{"num_hidden_layers": 15, "hidden_size": 192, "num_attention_heads": 6, "num_key_value_heads": 3, "head_dim": 32, "intermediate_size": 384, "vocab_size": 1024, "hidden_act": "swiglu", "norm": "rmsnorm", "norm_place": "pre", "norm_eps": 1e-05, "positions": "rope", "rope_theta": 500000.0, "rope_fraction": 1.0, "qk_norm": false, "attn_scale": 0.177, "bias": "none", "tie_word_embeddings": false, "parallel_block": false, "init": "uniform", "init_std_qkv": 0.0353, "init_std_o": 0.00644, "init_std_up": 0.0353, "init_std_down": 0.00456, "optimizer": "muon_variant", "learning_rate": 0.00296, "lr_mult_o": 4.0, "beta1": 0.93, "lr_head": 0.00573, "max_grad_norm": 0.5, "warmup_steps": 200, "schedule": "wsd", "decay_fraction": 0.814, "decay_shape": "sqrt", "final_lr_fraction": 0.0, "batch_tokens": 32768, "max_seq_len": 128, "doc_mask": true, "train_tokens": 280800000, "max_steps": 8570, "dataset": "wikipedia_en"}
Each number is 500 + 50 x the weight over its row's rms, rounded and kept within 0 to 999. Layers, rows and columns count from 0. Numbers have three digits each. The size before them is the row's rms in percent of the matrix's.

# q: layer 6 attention query, 192x192, rms 0.0827, rows 30-31,62-63, columns 0-191
# k: layer 6 attention key, 96x192, rms 0.0882, rows 30-31, columns 0-191
# v: layer 6 attention value, 96x192, rms 0.0633, rows 0-8, columns 0-191
# o: layer 6 attention output (transposed), 192x192, rms 0.249, rows 0-8,32-40, columns 0-191
q30 103:450486497479538482526517539496449513445513660478532530464454534538394442487504503515452454523404463493523485484485474540493505538512542570513445471513461539453502559424335512450427516488502460404575479501416519355440453579511576475486549463581464485566479527555526583465495472605476497612526553534491536514612529469496572462486535438560509461551414410557451425485491518526466519571472478425540477514520507490511452445550447483495577477557623531492517513461577472388501471498540421574486612527480530509554472454511488518540506440517540574475566537458476476565496427456467555459
q62 090:507551450542547473464534508495479492575532435474431574545483497388475515478469391525574413510511520524508389525484589427429518457514462513440461485501543476552500609533551492484584503509506450471512535536427544490553460528536525450551375578452586529587557434521431544495483523449524478475554565580544519569501452448520527523460462485619459577385568642535465454541478458567462513502555537443479567479493460557530589523498474482526484532451506512417519497436381566482470551458493527487475530563522505507501540459448445446593536504405520519443522425508499605598508497508506560536
k30 091:572524481441456519468501480501472512428572497522585457565472459513492552539541599431567537452458457504496481547476489523475487434528468573598488538526552547420576485574521480419593548516483554602562478475482471433449531453451524539488582506591425514456543486564423511481524609500579423609583469523564500531504494554467424502492492501384485515512499521452500516486561489425543511505477516608525486589406518570444499511477473550530463479434536411545376534540553473600572501524508451517558560524485387412480499443485547454464562404472531437522502479513466420535540464539498483584
q31 097:495468465484490409478576561571488446557488438442542463436561406495472408453576447519507546544479525450506556440547586495531442510487580440554537525497461477519510482572571565448360505457483482555482433591443533490582490540454525458472503613542514464498484485488476530498526429479463437613371522535571549473528521534535552538419441548507503518488526542474525575524461420544460427534486507411463555491466433555580457526556415499488510380469477509472566427531551519547496491452462493562530439508447581480463382608517469415445503535563535475445555452516486487490539428555482547513
q63 088:524530534482431451507401588552562503502513568488612405447472493503490557558535461523453469487362582518502524580619478560525509496589545536522434512548492569504545473443505596485522504479556487496408462481540578571550482432437604440459507542516543478483529506610529570451520459504502505434546511538528374454523475505437580531406596495432466511561431560561506500499556437420515511449469412510463513514535489558463538491420503468566511473471518526454432470474486444565499538488467571495614488416516508519540503471598545432482424546499523560510537484433510505511509502548626514493
k31 092:475490537500581552500470413457492440397473537460465590528547529526485453517483515595531475438477461511414439466476577447517477490605576367552577479467519522529429593502535455535496552413506534524496494463476503530460505522528531520543422585474507491535447479491520482578505588484523551422553443504471491500444490498499550491520463455510401438472522452581499512459557480509553516533485500599402492523497592540482479473500485415606400535560469493406499556498482435499583508451512436502560544509503505484446488598461421529556604454581527496550578632537469530623535584506428494531
v0 090:454420376490432595464465561476554444460497507454563460534485508525546547564575468546519489503426475581547585509363448448526517450607565519529456496511601493451532477522473455452422514565497509594550444487529529484545500526542596483469465445458501445508527505466553573555516485490563554483501549547590483488549533555445565453506563477467525534517396528539481533538487463543510602429514442504481500449563526446556497535505405578468443479437472478627525487445503394579541494571499503542529466475521501622476487634488538548497467480432529473523493539515441598507574427454492466478
o0 095:548479485519410528405549474455477531525447627529494503539513460373518565501487459573447601576458363527438534504560502493530560481458483528508484437487553542491574476524584502585561465375564471529439484386514535492437441430533429475563459521531522539551503550473539515449507522563489518447482467581582346563570527480470558552481446497500428492481497493457555486606538473561431517425531479621494426491581509468527483463526476454501417504470459591476493535493492422485502560502472524546533392455440512526589533529451496436495502550500536534535475535469529509540469529480558440455
o32 091:546573547471437467554515499553506463493532395499480564519473541581494533530499543438525417458531545461525443497514459460506508497519464565482390558505485474519465634565441534483508493510446527497496532561527469507532606547470606562434471538502572592504494506593412506559545471460517559593489546494474578429500500449584426385532564492465529543488545524533451504444395463410575473546424539448544508509447420504487532486451574586534587527546536398535495549577443507523379489451559465449409572600532446514464489487600517540465524490506529470504578471583468463479527471502516486512
v1 097:489570425446492480424519541513430467502425533531466523514472495528450332474516591478551539478532581522496453470504561518551482500499416436395490542432542492501549501470551559473503568478626419592515519565472390502491470596444450592473580594492493484440421522557431483568471434451492485516497452441565493550451498502611588480499542478409448461482490438435513471502561468553560572454555537516502540482523517437481502494432539527421526561438502492507543571592551488491448513502464539521420517484512464493499548471496507665553568569464462502530504562495498500519434540543533586523
o1 101:463464534504495474499540484504501431455437518487566579434545511503518418422486495519397475523486515480492466490457586418452498530565515516486436505510508458502493503525530434585534480482525484609456495437580548459516485477515419439440484464485599433538563413534520511481441426515566529581550373471420467447549507554529541428490484513548466523509370533573484465513542500582512539595510544445568561511406492549442370537529502486571632451491541541455431600530475440543514531540561475471588533456496547465499374505558472475433511487532504471447570440562464480451566521493594548483
o33 093:490534477620469511423508570442444543494588559515476441519501404518449627573551428501491542467474478512564610542545462577575550509554470529508501447529495473469484518541546442454508511465461508367523543513379520449494537511569546506586473523494349492470485557474504553514506553632554437403527556519522509535465537461469491442474496534456532490510644534525477515471435474433439456465489529549412517502551570529562556452444422454418457444555444459526572513544531560527474477539461488555530462512495438537438613486454488554537477479499466438470502492482550571499521412497429467491
v2 110:635477455393524514452562496435408574377549495582564591535575482472449455505464486483465587530545474470538542541506442536547501541447544454509543524472409500459534461468475493565394479513465446563449576495465490413551575477504525557500466527448471487507513493434538514477503468424510487471564380555449530527605498471525499389603485561514457628483590502546515570454550458515501512476435504485518430551453570485515475373502525431543522424499456527557533530449483465460406491424502482492547490476583575492512532513432533497532467518531474457567489421466469518549521562496457532406
o2 104:497411494416609490462468518608486490481519546501514500455434444595387497490467487451447422487577472535480466513459446453384582420531475456523499500444472503489402468579503528526440477527495542507507552559501533433503490453469527496454515429545536524503616464508507518444502511380486579589544508517564474549529497455438444514519546495506562405454466487609490548532486448545494610482514490492631451516513598526529420568524547501490514494494486513399489487530441580521534524584481528488458533513465503431484536604483549446438526482601452519500542636534415457523487525428462533589
o34 101:485511506592482501517527462441556466482520478465454435524523493532528450406494590503553520479519563526504488448525598527575416492481499486529518565475532508584473450469504501426505569447549501603562509490546551590509471514532517435612503443540569474535484461419516491579547600557487427463530533419476484488415516489560522567523495500478486572572480490416545535482535476475552463506433572512465508521504583602564525597538471438586460568549573549510434429459574504567587426430564491541453356460511373504531449484536434464479480525362500497469536428453499479527470453428511528480
v3 096:554559495509494536505512464498520529479514500450503483574460537619530489478480557546417459493454489467516437505600499613576452554474572570527472548563552458475553548516473482423470517474489513507460570496454437504489451461473511521561525448520514549532523493534537554503540454506471571474477532559498515701569473472414590432455488566540460521534467423492489470553550557502491516456582499563445443655523463521522538452402497514532451555416569465464557412579501518536439465484496566521517497416625393510534569587458509502463501541528499476555513515393518578486479537472413417510
o3 106:542442491550575469462559471575363429562507503571598547476471410419534468589551454523500503531570553447467573468560462502488479509420454453499497435558540536540459499478582525498414482516515542499556532450525505606561545504531534417423451512507486489522404480473470484522461512483497373505441587536441405494512465511398489478517398534488502530465523468591499540420528548501467556486519581552545469476477556470514406565491418508503550575520421492504464575537468477581487503433556486497544616531501575525434525465603558411486463541547473506441516432518490565457588515470542467536
o35 082:514560554393518472456508562422552415466502552461468393488495550485507527481530586556511465535520488526560495483450579474482498587591522491478504520427454543512512482568519515479624522530504414529485533495537461423530488457470433507564510564441524591462556467434512536506529487519547510491623425505537511385551477456609472492449573485418457481423382484454507498561472507512502466510479541477479524470539557463498576406486633458445492476465360494476549544496487589454414494578565538533525458493382427494497406488473452607536524522484491466523466529491482430559407489482518445496
v4 101:474450447551503475481452518519517569485520518510448384493413473489465533482531403523603522553511440486492541525477463477475612501499497469476545466447533522551524514515508530582520446477481517472526664498525513515465562419394438417426481425478474598379519528483576451658472445590532430525563513495488524471515506550541504484533402491452461518619494413523453506464516506590411460509498458579465426479534524543512563463551507443448485521527464572469481547480547495402493517540419518498446520501549500550399490478379491450523439504481492600522451446584478522444516508453460557499
o4 109:520494437609555434563457503428460517378515455484581623545478403423507539413497465464531433465588521494537584441429540536417567508472449467439562457526469468513557593503524464434586524458443489514491498540440665475501517477449507518568488481500449428475447512536513475441594437493423497542535456505495623545499551520552512584515526545466565422548496419508457468551551519538452536452495499458475494501430613469497493531459499483471441498586548467539567535440479544530465567457468594455487410449530491484457447480489424541539465480510506493518513437420444527492434527486494492408
o36 086:448506490394502643495472522548525484567523574545466456510548515496495469461536584561547484482467551554483414524569522396505510501568510470535412495542506464473441463475512551523455478501577462462477423486555506467540502534567451470461483578515517537584563452371417535486442612473511394492597480469513348542475495474476439471432560476558433453511598572521511539515404512561522456504434437473554449538580471493524433474503483479505522532477462530591480479531477493514573458577527410544496589577486584507579529477503584451529489508510559514493539575587541428544482504556481426521
v5 091:479534494426541461476517616458559495607475494550519559516442438484563460508498471439584501446524459474580502403449551500566549483394513504525452492498422609581425472547480495532431524430462606498477532446471430477580497586569469458464456466507522486503550542459503561521443521516552566523463505457424501502455516519414582513467527616579457507485594416592521473467476521517453518524477497509488489492516525416514542471467507503548582483572502552480506480509565500543472501537509523495577461555455479567479490384393444472463600579512482469534504574474528584542601608532437394536
o5 098:497480536440530551526447534465557519530463525384516508387571477575390527461557494497428428608575506437532456457453440468496522614539497433431548496501477453504438419423577510426456496474577504555470492490430570478436496512464536551513540531477506518533586638508495527464431524499471496505534570555448571595554448463511451510449464495575495488492512510391491600482543501468518534386516540547521465434475495424522550474442607530593466498467477494510550442489453544465520440477449529516442516507526547628425438452488479458564545409432486570424524498472512487465478424541531502517
o37 088:484469462579506506547451433478468482437564476545431461571500501495482514462486549519510578556533480571551548613518481518496529386465452499498450493514505522493570450630416536564556502552498497486495456474605580482527472529515417368570479502421571528466464421462578490555546552414519505424507429485575468474483581471548550607532561427450508503502489578456558512499522532559499459613418425536457586545499412585614508481509431539462438554543518485544456496457499522530537500479611426527571494527451548452541492535509468573484484524563485509500478455477457434521558598448510530466
v6 092:412534487502543490430525503449490503434477453502551497415597503557451454532431447508432503446557512592590413446554622510509494491492567520534408493562513487536450464476542535515472515446562514556528512533554492419478569617460531603476562486510517477467501486467541404501486554512506570467480530443537454500446488619441397457439459505544442555570409500518485530519464467487492617474519453548479405461448537495453549612627523461492544427485526484499533529467501511528497574556533587382455445469486534475556388429457522528473466468538459470480495520482384518458499425554486486538
o6 093:473430479479401481477591481594579496527607490547502506475399418512559418595483500414459477543435428565544468528487560510474422476669620512453514543436514503508501489482516528455474544447414536460555452513460455548422596460456412521464521441477430621455515522464543577508528472507479519541557505522485557468509441481546595493500497562520497543465520574459482530507633438500550486494482544530542518492500576524462498460521542464389441490556546558461480528487527454594506554467520411503435531490464397472469477539514566543481528472508547448448483534552482396474533485466545446442
o38 089:530474566590462566522450543448426505438452564450483517490581479450408551500519561503545515573509554411392564529547509529548584482375411542517532501567430494531428539523540561447622518475534483416470565475499518477590467513537539464451532495444599416464400528500505518461431502481495560476489481572503400469534532512464449593451521466462513501494531466475581568375495522436443455530567459514517587466500423487533522508456425520588582522448443419473430474493458514480456436432487481519589494457495579567463440499460429482499531580433458535520542446483518515455432537490519507485
v7 096:609605530513487515538496457534431521564474548451528506569495496445525420469434537499473527581591406494525596540495459467579502505511495545460579447572555587566495494525529486534429535567533500487481517450513501427465517445592588438507457497531488455526490481643488481400580523486492478506453406555501481543496433469482471500436443508452440477345419484536503522558498519468433480463544436527484497518527524571570549569498415487467558506517585565518500473492525486547414461542565453536456520510471488506508562569623475432514508506429517577463477463490425660505543550560451487471
o7 094:511514586472587573517475446530466573481522423517414524470431541411493469598498462493506500500558396502472531506494394488511516423485570489492596451389555526508607407464399497451456550516544496564423531448554495485454561457550487493469488548537491510581510567433503584484537528461435505503560538586504499538525453455477581609587540525566559393461546525619472525426469544475475535482539496438493527534543481519526512506547572543569531514483499552518535424523463404438424421463477535460586566533509437505546541417546558474533491476497417519476532435539517485398532437535498516463
o39 087:518468441505516489375570558507534486481489489491518431549464476587471515434539461600498457452423526405492351448488609488463403523467515556490353518615565394466501503452520504587545534403435554541605393553543510456514410508458484529547529578484593516455455522493580446492498530492559530451485522505491520347516530467495499527538461581465465530553569525440518435565558562540600498511501543482489491481497563477442500509556497578509485513467521471501484604529542515501550536526511455493542474509536586475534396516469465529502473550476427424549506488504458503563531472489513497467
v8 096:539508443443484445501477463426562442466406439491464503562516467489461509454465537507451472478553495503429533544573477571471516498484472455568520486551470416484541539512479467454445545464522498565482463552482484537514429542506502546469418439481396512554570477409483395527402547545488463545392458582518554609523434460459492514548450449534449505523429447551589480560568587569479389505551602437579423423476562396463413437541501489463539542428527534574515443478471578482441511528462411598587463476444460543485443512565483467500593533465442492533523535532537517531588529479496494477
o8 094:447420486612473557480493497477515404513478475583504525563500511538558511491478571433529517449506506571511478392452507477598416508504546399464542482435566499533491505408482592469472515424597443562489563554509460532538555483477441590512544461552405422526591471514525521499505473507440453566434598440553509527473469484481500510541427528585474504441484495480506439458568462535491501481536531539474434539475517441607539456458572487474407440517481322514509561479554493533473511522590524586484578529501541570542645553495531409568527491517523521524542542518541516398510494506490510483
o40 095:512622537472493443442594501542524486522609463450483428508530493574416517440511496488494525487583552451579551483449491533464506531517478529564507499448465539539444529569425429487510464495494468538442481584471576506491440547464502386608482510475609513452533537517511469521595468564503607571507482484480531564461482523495430524466516529500550503578507498538442506532452469383544569474403548535501613568427630638488556447538533450486498449498514536489438497527478566510640442476494510510453519582567503534505452498530428523414497503494545523479554494429454499559536514467494424597